{"n_head": 4, "bias": "all", "batch_tokens": [8192, 16384], "steps": 8848}
Each number is 128 + 24 x the weight over its row's rms, rounded and kept within 0 to 255. Layers, rows and columns count from 0. Numbers have three digits each. The size before them is the row's rms in percent of the matrix's.

# layer 5 attention value, 128x192, rms 0.0636, rows 102-127, columns 0-191
097:134141117125146087142169107103121115179131145137122107103137154108072113140146125174123133128093167162155167108148093139140174156123159139185136107094126118172136127135102140125118165129131116154105172113138167116136095123113152112123133084123110105088109144131158118133161174047107147135133127120177142149111114134113118099197117114095116149122131137111122131129109119137168129119088125130089199103132121172136129153115122116144100147096134120139125133121088109134117128104131131129155097128146095142097125114143161119113133128129108165126139139182163084126145113155136101117
104:104094109151140158127194114127144139137133165109067096152154157188176130124122082141092112109100131157100094113143122147133124163168126074101143134112118137100129118105089131107122126126109148157122136109092107141132137081122135099117138179145110119141133144166093128116119084197106121111128109118096112146143181059073141121110108144131124114119143154127126153110127144130115137148166102126130084105131109128156123107142123124113146139143116105151173110129109134133112120164111104187081113141105112131150123115151119166109131115132124141132114122120122142094108146107086141120
087:124101123096113162163128119145141139126125090144121103155149142137113151125105089101105110138111088101150124135138102168152106146118094108114122129094106118122122130151155177098147122131109123124160115116135126143084107112086136110122140149115049132131145099122134113118118150125146103145132157119109174070073125132144137126139129109115129098135159112175139110084122153113132128054148142099158101123128116082190147153126147126156121111122129136099114135097160114125124137118151176126118135117130162129181146131128148148085115128185105139147128132118122136092190101143075092148
103:131135119106134136137145122114137176144136160119124154112126118189135138117142116113133110137126120180123083125115095118096147137133155078138175112118126129150099107124171133122122155124117131095121195143095133137151122095124153137152148135133139131117118137123163074107160151148072131084130139135132122090164129136133172113170113139126113164143121129124107152104144131142152112142130120173076155101061194080135129129154098175096113125114147136149112145079072116130147111146117125130148098107138122130138130120119110152151112141141136149157144122148115201127119140126170165153
087:137100133090096103109109152137133088113164181133131146094144155118112126137165165163150133088144129137173168132136156148102114105078114161115119139153104155112166137123150141149116114135138120132119113119075136106116138167179109156130120150135122124113138133123165138094157170101184148146140138137109155119112151150129083129139096103153071159109095117123143109166141159130125182099157117149143143129157103122092099129124106120089178127137109124122147129105127108093138168127147132093116142149164108150145117116128157094154121115143123123123122079144151091204123143117129118117
101:110162096118158111149145093081091156097090120140133095110127161143137139156120119132120125147150074117118137121136098146160095154102129117107164139109166175129144106145095136148133143106129149151126115131122144092138102133144137037184118135147106131143113133145178166158115084118162125103124097132127115151167157096159154125144159111114119132138114106126077127090110080128155119163146120121102116100102147159097124131165112135166118127106157137151131147127105139116182165125104121154139105155094124123153146112114101181127114144135122127153141151122118120105134137143192137135
097:057132132111124105101130091131111097091128137137121171111166143082124133122137115125107149108153125168095119154126124141136150124128118130148128141136140137091147128120119102149126160150132144087108130123107109115149119146140149098118115168129119129089161182136106168157157138116135124076173150176140120133133106137092113132141155102126122089097118126144110139137137149129152166153100104148148113158143140102098097123145117159103151179165148132120182108128075134122125060134138090116181136144167151130142124163121153100150126151136122103100116122141087057182126125120133124133
095:115152127067153130160127124173161120157104169120136127098109115107141128111143147142136105101101161098111120099099136120116150163157123125165106133137098091202116140116113124088140106112082121124123147179150150125091087139121111090125138148131133141157082085100125110125141109156106127149141150142128109117187165113140121134165137146105153197112159125103148154134106146134126155125143130165118183129128127115118115144108143117130108144131154141167111156125114152153125142125138112147147116149139120145152094152112158146186097127088132105145107120138083099165110161113146147182
085:120141108143170148114093098089131092127120118108138141139143147119123125082127115123087161145136148161107122140140124169114124120119133102108145098133111108104131152148138138131104109124132131163112085111094133120091136089105142167163152121133133130112119127146170083122139153121067121126093102109091166116161178149108137092123108114093121117159139145128124100128111109118101078124100152077129088130103177138128116151134153165103113098098129075114155121181165079127111132170157119135130083136136118098139127107120134122154116116086140150124138113123133069117104119129092075085
095:163103153160119105160110140132110133171117118135138151188141159114126117129132131121110119139129119115156116126128129136110132115147126145085126117125108157099132151170152128110125106151132097144157126070095134112087180116116133153124156156106119135091126143105139153118105183118162102134101132137113131093028144134120106106119099118133111112130147144128141102136126121117115098096078129141185051126143143123134134119099149138145116126094131133089171113143164113161137139132147152142106158143118107102161118164135161099100145117120139162091119143095127100135116093131065098098
090:105131112130141156166120094119139104137093154101143122111133135126125133124101131067107127123143116079130099125137137117164109198165112129123121121140124124146115122116114165129143123101148091156136165138173147179146131132087128069148129122103149141130124122180156111181069102157096122108159103084114112122149130118136118142125181144078130162121123154157139159121158134119093127099135108106144133120154153126127153118098137151186135098125126130149102130130129095164127139111151123173119129113164124087170138110129089133150141090116118123117128126095087187102141141138101157152
101:135113128178096161126077147176105122121114156126135112109120100129115135108131090131136109116130122150145124125109090114104115158129136132108098141146141107115119092086104171104121086128149060138190153161131112101113128132116160068138151156112149114149096130122145144100115162153090117140135097081106113105166118151169114149193142119128108157131158134164136119155121147131133157116159136095137117138106153086120125153086099125116136117114151134127127141064153145132142102164155126132093127138157144110183124154142168131097111170112149128123117163125170141124103134112106142150
110:103109106121140129094167109113126133151160143126129134168136179125109106131116125054117156141150142124178104123158148128204118124141105116110134136103108134138136133136143109163123182111149173141090131078107105149151159099108102142092145131137137112110182128172086115160132124118149135098178114136136122117096104135095136105090134126143135135118116132101172150120154189134138149129079132112128128150113096113121098117150152110142163145175114149115145138127099134128130128107124109105192132112157141113111139145097101108122157118143116114129148116082109165132133148155074132098
097:128100153131111053084098135138149079115151114120127165153126092079103148107138162137138104119117152112128125131118131116118147103083130171143094123159092116133114153118128119106153086165115136117117094134102118114117109156170132157100139119139107132108116113117142136100167155083161119142153153165141133086131178120136078117108121150138144184127123103100123136136107131131123168110132133133157152122136119148092087145120135067089107164104139140156158121144136138128132131130140111076119130170108162131100096115142160114098132162110119102116142114164138092186099131108104107099
099:118099142062113107151184121135144124150164080100118165133113145117118114111149134175131105144125169105070133142146141125093122078150165117151114114143127139163123131104104106095129056129103141108104149110108143118109100157170134167143102090135106139131112128129111147084161121127149112141135181177133151109126153074128121163136141174142139145143114118086118164132126092141107131104120111160128154087127100094100136132111165143130108137145141146127117125151095141136118116139127131071113130138146122156070138131111097136125147145124122135111137136150106094125132116098192129141
091:100138147098136127158156172102145143132124102143128123176126138126158112133109129105091134135157099077110114183152107129144126146146089101076127143110117140131121125140087132152116121126170133119119110116113112070136147150125107196098135133128137146135153165128129129202069140116158099119119096109140123160098097134145135116138132095102144070121132103136164113163145107124112115132101130086159111149164174144120134109139133160148131135157117090120142112152109126139106116142135103165086143099106128123091096115132135098127109088140127127103106137115118064088144116122097101095
101:128144145113166162138145146134116132150154119125119164098113192109101124141142138146144106127137132124088127097129146141147141152094153119145108139132142141198117101163120131121104117127085149121145104138156136106103135150110161101090099078121101120149109160135116152121153142045108117119057102146129146138093128106132151069153154118109103138117143120146134122146124089139116127131152129131136154118135076167099105130097094119158102130086132088131094093163161129121107185146136137110111106120100083155107117134129105150098112126129138162147092143127170108115132134122177132142
104:156102131148132152102121131113130178164182115108117172116121125138118124135089130124147096108124125136075078142119118124078143155092160084123123129148128179152106115077111141143117069136135133125116138153134138084110136134107126105120115107118116150140126153122170154099118150142106104130099138157115126108105149104162128113190132129116117158142107105157099138152144060141091093131090139127131107144124191101132173139123144133124131111146130097140149117169060100098117126159144129131093123143109112122118104112150127153094110136140111121142116128112124160081139121122191128099
101:128105137081117113131175177145134131189169085145130145157140170150123144112149150136137107087149122111108131136142159128130149085131138108161118117135136085132141140148157107101135123166101147080128128128124164116114119142178129187149095100120085131139161157096113147127162152104202126110117159183154131091091144105105135129081135126160125131106116124069111157111140111133122156126115119169142150117118105147100146085111149135143134142179129155114123124142123168129125113116135114085097135145116122166058150146131130158138143144142130142130130120134139126129138082127129127130
098:152147122123175103140112161128112094157147120116158098124149163066109137128142149132144123111087137137100200123130130141149132103128135112171099135135139143141147134128151136115117147115119138189102111099127164092085115140110106108094104103139133121122107159082166197122148142072169150132118125155146136164152128070118109102153122133111093148121161126115129115130128124117096126117119140129151121165176091147112145128127169095126137156098128140112094132116153113108129181097137125091132118135146125168109155143129189129145137134120109125146129138127178101125175158139105100124
095:116091127133084092147128137134157076103166105125127148141118111093118140147143174138130127124108135108142176115149183133131155090123163169154108142146135151133128144128136068110117163113151137149139118131152166136172137171161138095077155131112120127138103136141130147157149119148166168097104088143095105090171135108127137145081151151118144124128116146134141125112110181111101149116174121144154156112154117144110095122089087163121148167100110084116124146113153117160119149146145128090110146117160105129099132110121125147131154127128144112100128136121126110184152114112071098144
091:106110143085142130169140107097149139119142103144081139137118141140132114116135134096136114119059170098132106140114123147136134094090118144093122089127116082164122128112103120142144113135102175107137131142121141124122144117158151126148116157159101140110110141130098120115169098100145078149138164134180171132129144106107151103155125161149155131132175073090113171137137120143167169118147140149141177083093071092131086144140094091132115131127117149147142160135126133151097117139096139103151118135115114150107141130103101161113110164149125115114102125147125087148118150139178161141
092:094161125122140105164136099137116183130103129114106139079120071109110101130144104156137111138169129130112122132120059135113143169076120093079152142122154102141120113136106124148111146111113179123113134169123121125118084142113173094180123128132108145110108117142177125111129090093132139112123084127121101135149164143154168128150172125099150129135115106133095132115130073117152102155150152106084114126128166156130096124106151151143097135137136147127113139166117131105146131127102119145131111107140130134143138131103108190138089149145131094122126132147147121101085098127196143145
093:122099134165122118134096116115136129132114152116096157153128073162152128124144110152101140127080181153131117122171110128113110086096130116112103115112122086133119123131167148102126099140114102135132108128081135128131111120167155126104110143156134128108102151141112157066124149169112128153148151118113139150143164155082155117141104116157163132130132125116083105139113099126141136191170148132123133078136083060162122092134103108075111117120129093100167114116175150104100114145099125115107121146155067111116133167131142125114133142140151109125101128165136116140104112103164133140
103:094134137120144153154058132174125147097124108154102153120113082090125115141149121142114095127136129199119147122117092135088144155098153143147119132161114143149098112116130125130143099155131093089181167162154122067083128130116142119150108122107123133135109101115188134093160118097104128158094141153131128097135146165152132175140112120152113165134130120149091113143107096125137113134135130144124131100096164099101118162121130115102112120096171122127138133140128124157101107143127158156083140162136133105146098145157136124107113172110145134120080105150125122154097122088173140148
110:118122126116108128122128128176118110064136109147109141138156109181129150150131120141146113111158083136124133132125136117110142131134141148127148143168168144129115112150168145097139126156107097070135158182143137201109103129158117118156110123139151126153111071129122107116154149170180141125135138139114103085137087148172149173063143158155139156122117149083102139107114137133148139155157096180117144144140095117099135122128088114088116148135123143127157144127118149124153129151118145140119157150104130151116109146133089103129127135160133113124155136101106170162095092104164157140